config.toml
n_layer = 8
n_kv_head = 12
d_mlp = 2304
norm = "rmsnorm"
norm_place = "peri"
norm_eps = 1e-05
positions = "rope"
init = "normal"
init_std_o = 0.00288
beta1 = 0.95
lr_head = 0.00456
doc_mask = true
steps = 6616
dataset = "wikipedia_en"
Each number is 50 + 10 x the weight over its row's rms, rounded and kept within 0 to 99. Layers, rows and columns count from 0. The size before them is the row's rms in percent of the matrix's.

# layer 2 attention output (transposed), 768x768, rms 0.0619, rows 427-447, columns 192-239
103:39 42 42 30 45 47 38 70 64 34 48 36 57 45 41 33 62 61 53 48 35 36 32 29 63 42 43 58 68 37 56 55 50 50 51 53 59 41 58 56 62 67 47 69 50 56 43 55
103:39 42 48 55 45 51 49 67 57 34 59 60 44 40 53 44 53 38 57 58 54 47 51 59 53 51 68 52 50 62 36 60 34 54 39 32 67 51 41 59 44 64 61 43 44 54 57 35
112:43 27 52 62 47 51 45 57 56 50 48 55 51 37 44 22 40 44 33 41 41 34 50 42 52 63 52 51 50 68 43 55 52 47 50 57 61 49 46 52 50 44 43 34 26 35 54 43
104:46 69 35 50 47 58 61 62 61 55 35 73 36 48 53 28 70 53 36 53 54 60 55 51 48 39 54 41 49 69 61 57 57 44 36 49 44 40 43 54 54 35 43 41 53 60 63 39
100:57 62 41 55 53 56 54 43 39 45 39 50 35 55 61 55 39 44 22 39 41 50 54 45 49 45 64 45 59 56 60 56 51 49 47 53 61 56 65 61 37 55 54 31 45 62 50 60
106:63 35 59 25 57 68 35 54 47 44 59 46 56 49 53 44 53 63 51 24 62 55 52 44 73 51 47 61 69 28 44 44 54 53 69 51 31 32 38 55 51 54 56 47 45 34 42 44
101:36 58 62 45 35 53 62 47 53 61 34 54 40 78 38 64 54 67 63 59 48 48 70 31 41 47 56 51 44 54 49 38 53 27 49 58 45 70 61 26 54 37 38 50 44 55 39 48
103:56 60 45 60 60 58 51 64 46 43 49 57 56 52 65 67 47 42 55 48 49 52 56 46 38 50 50 56 45 38 36 41 52 58 50 34 55 48 42 51 46 37 53 70 61 59 36 60
106:50 40 35 58 55 45 42 61 59 46 49 47 41 44 50 51 57 33 53 61 51 24 54 43 54 52 54 51 54 51 54 54 58 45 47 42 51 70 36 54 46 53 64 31 40 59 46 60
102:60 32 35 49 51 60 44 38 42 51 53 55 41 54 38 56 32 57 48 52 47 49 71 55 72 38 56 50 41 61 64 55 58 48 63 61 60 57 53 52 70 47 59 45 44 36 48 50
098:37 49 43 49 50 52 57 61 36 53 38 59 61 54 53 54 45 33 69 59 31 59 55 64 58 62 43 47 33 40 47 53 63 59 66 49 56 35 34 78 43 54 69 49 43 59 54 50
097:52 74 39 55 51 43 42 66 67 67 45 31 62 53 40 60 58 52 51 74 47 41 40 49 58 43 36 53 43 42 39 62 56 44 50 50 64 56 40 61 55 49 44 35 55 54 52 49
100:43 66 51 58 61 57 51 53 62 48 44 48 40 58 49 57 60 39 65 51 40 42 51 40 51 53 53 53 78 54 61 39 40 44 50 47 56 64 57 52 49 49 48 39 45 60 59 54
102:70 49 45 48 42 51 50 48 54 56 49 57 50 45 46 40 36 55 49 63 55 71 53 43 41 42 55 49 49 51 49 47 67 50 51 52 52 60 56 41 41 52 60 49 57 46 54 44
099:59 40 58 33 51 59 53 34 63 44 55 60 57 56 50 41 38 45 54 46 27 45 66 45 78 57 61 64 37 57 53 34 64 58 54 51 42 53 52 38 67 18 45 56 37 54 68 64
103:48 74 49 44 46 49 73 69 69 49 44 35 42 38 47 62 42 44 70 59 33 52 35 61 51 56 64 54 38 53 55 54 51 35 60 45 61 53 61 56 62 69 59 54 56 45 66 59
103:47 42 61 46 45 62 45 58 57 57 32 62 44 51 62 57 68 50 55 50 46 60 58 48 38 52 32 55 36 51 51 53 41 55 57 59 52 48 63 48 32 45 53 62 53 62 35 48
097:43 37 64 25 39 29 67 56 43 34 49 71 45 45 60 45 44 44 51 50 55 50 35 63 51 47 43 54 45 65 43 46 45 39 40 44 56 37 42 50 31 65 51 58 60 44 56 45
104:41 48 46 58 57 63 60 37 62 53 46 52 58 68 43 53 64 38 70 67 65 42 51 63 35 48 37 61 77 50 50 53 43 40 46 56 77 32 47 48 53 49 51 34 46 54 52 47
102:47 49 48 44 45 49 66 60 53 64 59 51 61 48 64 56 30 45 46 48 67 66 69 44 63 58 47 64 54 35 36 29 47 63 49 61 47 48 46 54 75 51 45 56 49 48 35 46
103:63 61 52 54 53 69 55 61 63 54 58 67 45 56 56 42 50 69 55 57 64 45 68 66 47 67 57 39 59 58 55 22 66 56 33 54 41 49 51 48 42 43 46 48 51 43 46 39
# layer 2 attention value, 768x768, rms 0.0721, rows 428-447, columns 192-239
096:42 38 47 42 49 47 54 52 68 66 35 22 52 49 63 56 34 53 62 39 46 45 54 51 67 29 48 56 46 57 56 53 56 55 47 57 48 66 51 55 55 49 46 48 42 59 39 56
105:56 44 56 65 28 58 33 56 48 43 56 58 39 58 63 48 46 55 62 46 54 50 42 42 46 47 47 39 42 41 63 51 45 46 33 62 46 49 51 51 46 48 47 54 60 50 46 58
095:55 48 54 40 67 53 42 57 41 50 32 48 55 59 62 43 45 32 63 59 53 29 56 42 31 44 39 43 59 38 54 48 45 50 48 54 31 55 54 50 39 60 44 63 48 74 41 57
096:53 43 58 61 65 47 65 58 43 56 60 68 48 43 45 34 51 42 59 47 46 54 75 27 33 57 36 49 44 40 38 47 57 74 47 55 52 58 53 45 40 40 57 57 52 51 38 38
096:33 67 42 53 59 53 40 45 44 60 50 56 48 54 44 68 58 53 47 76 42 43 47 33 34 63 65 36 59 55 50 42 59 44 37 36 50 44 56 44 55 37 54 53 35 39 54 33
094:71 45 38 51 67 61 43 52 55 52 57 56 59 41 52 54 43 58 62 46 57 41 36 62 52 77 35 43 28 47 42 43 47 64 54 60 50 47 41 67 55 47 53 47 62 77 52 47
098:58 47 66 31 40 64 48 48 51 35 67 47 26 33 53 64 69 52 53 41 39 50 59 46 55 51 56 49 56 53 42 52 61 47 59 61 58 44 60 48 48 44 53 50 30 52 62 53
098:52 54 60 63 49 46 57 47 47 57 43 40 57 41 59 62 49 61 27 59 59 62 55 64 50 64 57 59 60 56 58 62 38 35 46 45 58 34 56 88 41 49 52 48 50 57 50 40
097:53 57 45 47 70 46 38 63 48 62 60 44 49 36 56 70 50 53 61 50 58 45 48 56 49 45 53 46 59 54 48 47 33 58 29 38 43 45 29 49 61 42 67 23 49 37 43 44
092:54 41 48 62 61 60 41 55 69 51 58 52 27 65 48 46 60 50 31 56 61 68 46 51 49 53 27 49 58 53 47 42 52 51 49 57 44 58 65 52 54 67 54 58 55 31 35 27
092:60 53 52 70 66 25 40 58 40 47 58 52 49 44 34 56 35 53 55 62 30 57 46 50 58 55 42 58 51 52 58 63 39 63 50 63 36 56 53 40 41 61 36 62 39 63 49 66
093:50 46 59 35 49 41 53 39 59 47 53 41 48 43 47 56 62 56 41 57 36 46 47 56 44 26 41 53 26 53 61 58 51 47 51 40 33 54 61 43 44 49 57 52 52 32 50 59
097:53 45 47 47 56 59 48 36 43 51 45 34 39 52 47 61 53 36 65 39 53 24 44 48 43 47 55 41 38 45 39 27 46 46 49 64 56 42 58 45 64 21 68 45 33 49 26 63
093:54 60 51 67 42 39 41 53 48 56 48 32 61 46 65 71 53 47 47 60 58 45 48 51 40 59 44 44 52 34 65 55 46 21 52 61 40 46 48 54 52 67 55 45 51 48 43 40
098:47 46 65 60 61 65 33 41 53 53 62 39 37 64 58 54 32 43 40 37 52 57 16 57 39 40 51 33 24 55 78 53 41 41 37 28 41 56 63 49 57 41 73 51 61 67 38 58
097:53 62 62 38 50 57 47 36 54 43 62 59 51 58 48 40 67 68 45 52 52 57 53 43 58 33 46 50 47 46 54 55 46 44 31 56 45 39 46 46 43 47 36 52 38 54 50 49
091:64 44 56 55 33 61 48 33 58 56 63 59 41 55 47 62 51 56 41 59 60 42 37 53 51 58 36 43 47 46 50 57 53 38 47 52 26 31 34 34 52 41 60 46 36 41 45 71
098:46 19 60 63 52 46 47 47 44 40 49 74 63 38 67 43 44 54 55 60 38 38 54 60 55 37 39 55 48 61 74 42 57 52 51 42 60 45 54 65 51 65 39 53 49 42 49 64
097:28 49 37 51 63 40 54 59 47 31 50 46 42 61 37 50 57 45 33 48 55 40 59 44 48 48 35 43 39 45 63 59 66 51 53 38 40 48 43 53 36 63 49 47 48 69 48 43
095:58 35 81 38 34 36 39 24 61 56 72 32 51 37 54 32 52 61 43 48 43 66 54 67 55 45 52 54 50 35 31 51 45 42 55 54 31 65 40 48 63 50 47 49 47 48 38 57
# layer 2 attention query, 768x768, rms 0.0674, rows 448-461, columns 192-239
100:26 50 37 56 37 48 61 49 49 43 34 58 52 53 59 53 59 51 53 52 39 60 46 65 49 36 50 37 49 53 36 36 42 43 43 56 61 36 48 47 58 50 44 37 43 41 45 43
097:45 43 18 42 41 54 56 64 32 46 43 59 49 38 45 41 44 50 53 33 58 35 59 40 52 52 36 47 70 41 49 46 48 47 54 65 43 49 23 65 45 45 46 49 31 52 55 53
094:42 46 57 48 55 45 38 43 36 46 71 60 48 51 63 61 80 50 33 57 58 49 48 45 59 43 37 47 65 58 37 57 57 56 48 39 58 58 61 47 52 68 57 51 56 45 54 65
094:41 46 42 46 53 46 42 38 34 37 36 63 45 48 62 51 46 43 49 71 33 48 51 38 46 33 55 51 53 48 50 28 64 63 51 50 58 49 55 61 40 44 32 41 42 27 54 41
095:54 51 50 15 44 34 47 58 34 38 25 43 43 31 53 57 52 69 58 40 47 42 54 53 49 47 55 51 31 39 57 57 53 61 45 57 40 43 30 55 53 42 43 56 68 62 63 45
091:45 35 56 56 56 43 51 67 56 55 53 35 48 70 39 53 58 49 34 55 53 60 50 63 51 67 46 53 42 54 67 60 33 42 39 50 57 41 54 57 56 61 41 47 58 42 32 57
093:43 39 72 65 47 52 43 45 58 74 45 51 54 39 44 45 63 63 50 42 52 43 36 44 53 51 24 56 43 48 55 39 55 47 50 56 47 48 55 49 59 57 56 43 41 54 57 71
098:45 58 43 46 49 56 47 47 40 51 33 66 55 44 45 54 36 56 49 55 57 44 64 62 56 60 64 57 56 57 55 48 48 56 63 45 37 41 73 39 32 45 66 49 42 42 38 71
098:46 46 39 54 38 34 58 37 54 52 52 41 73 28 51 62 38 54 44 33 54 54 46 57 41 43 56 39 57 58 53 62 46 51 47 55 54 48 66 45 58 53 38 25 55 55 58 62
095:54 38 39 55 44 55 54 64 47 63 56 65 53 47 59 59 43 35 57 45 50 29 76 59 47 43 39 69 45 39 53 59 37 44 60 43 53 48 44 59 60 54 54 44 60 41 51 54
095:55 49 37 57 59 47 59 52 27 52 54 42 43 48 66 52 52 50 53 35 62 63 58 57 60 50 48 41 49 46 69 66 45 49 55 48 49 60 67 26 50 49 41 60 56 55 56 61
098:35 49 54 46 31 37 52 43 74 48 65 39 41 43 62 42 61 52 49 44 56 61 45 39 59 64 43 31 44 64 53 52 49 62 23 58 45 57 65 56 40 53 53 48 52 47 57 43
100:50 57 60 54 59 38 56 44 29 46 50 38 47 45 54 57 44 53 40 50 61 55 67 48 48 56 48 35 38 59 47 49 46 51 45 55 62 44 86 47 42 35 53 46 43 46 46 63
100:49 48 52 55 62 66 26 32 57 48 43 39 58 45 43 44 45 44 25 57 54 57 32 35 55 51 50 41 54 53 63 53 51 51 51 53 51 59 41 66 55 43 42 41 67 62 61 68
# layer 2 attention key, 768x768, rms 0.0674, rows 448-460, columns 192-239
098:65 48 45 33 36 57 50 40 47 48 56 64 47 43 53 48 44 40 46 65 32 57 59 71 39 64 47 50 63 65 51 71 51 61 50 27 63 50 44 55 35 50 40 47 52 43 57 58
093:30 46 47 42 58 47 51 38 41 43 42 39 53 46 48 60 63 44 53 39 49 62 54 40 44 41 46 65 42 61 40 53 41 46 30 49 50 48 54 54 74 37 40 40 27 51 52 48
100:47 46 39 54 59 35 58 48 75 52 50 49 67 57 45 38 61 52 43 59 55 55 40 48 49 52 68 49 40 67 37 42 48 53 62 45 51 37 59 51 67 44 66 49 37 73 37 65
087:49 56 56 48 35 36 63 59 36 38 25 52 47 54 68 59 29 44 39 48 66 38 61 31 53 55 72 51 50 56 46 54 33 75 53 62 32 48 56 63 36 36 54 55 42 60 76 39
092:51 38 47 42 53 42 69 38 51 42 26 51 68 37 52 43 58 48 65 47 53 69 50 50 49 41 52 59 45 52 53 37 47 40 63 43 34 45 33 52 46 44 50 60 47 43 40 65
089:52 49 62 54 46 53 63 34 34 44 39 42 55 58 54 40 51 49 38 48 38 51 63 48 55 49 65 55 48 47 52 32 53 61 38 27 52 38 50 72 60 35 53 50 38 57 55 43
090:63 41 44 33 47 46 48 69 50 46 64 43 48 68 55 49 55 47 42 53 52 41 55 63 49 48 33 36 36 40 54 57 44 58 52 60 49 44 46 31 28 63 56 50 65 60 39 56
096:55 54 34 49 41 53 61 45 52 57 42 59 50 46 47 23 29 50 55 45 44 54 47 55 53 51 39 58 49 60 22 41 65 37 50 50 51 52 44 63 61 62 60 57 41 41 58 50
090:49 63 63 46 38 35 37 52 54 59 37 64 52 31 57 68 51 51 68 66 58 60 46 42 46 52 49 47 42 74 59 74 48 62 29 46 43 69 37 44 62 56 50 45 47 66 39 68
094:51 53 54 66 65 40 55 68 49 59 53 43 45 63 48 32 56 47 46 38 55 54 37 37 24 43 50 57 55 51 32 48 48 38 49 49 60 58 50 39 46 43 58 31 47 56 39 47
097:40 49 52 60 68 32 47 32 42 47 45 43 47 40 56 59 49 35 47 42 67 41 40 53 57 65 64 63 35 16 45 58 65 30 56 44 28 46 43 60 51 51 54 64 46 43 57 47
092:66 50 61 15 44 39 73 50 46 49 57 37 63 46 60 64 53 64 36 52 62 45 45 44 62 66 49 38 33 53 43 57 35 71 38 60 51 59 56 44 73 35 59 49 52 52 43 33
096:46 49 42 32 63 50 60 50 56 53 34 70 43 39 57 40 44 56 48 46 62 45 49 62 44 53 54 52 56 59 55 40 52 51 53 35 49 56 69 45 51 46 53 49 54 41 34 38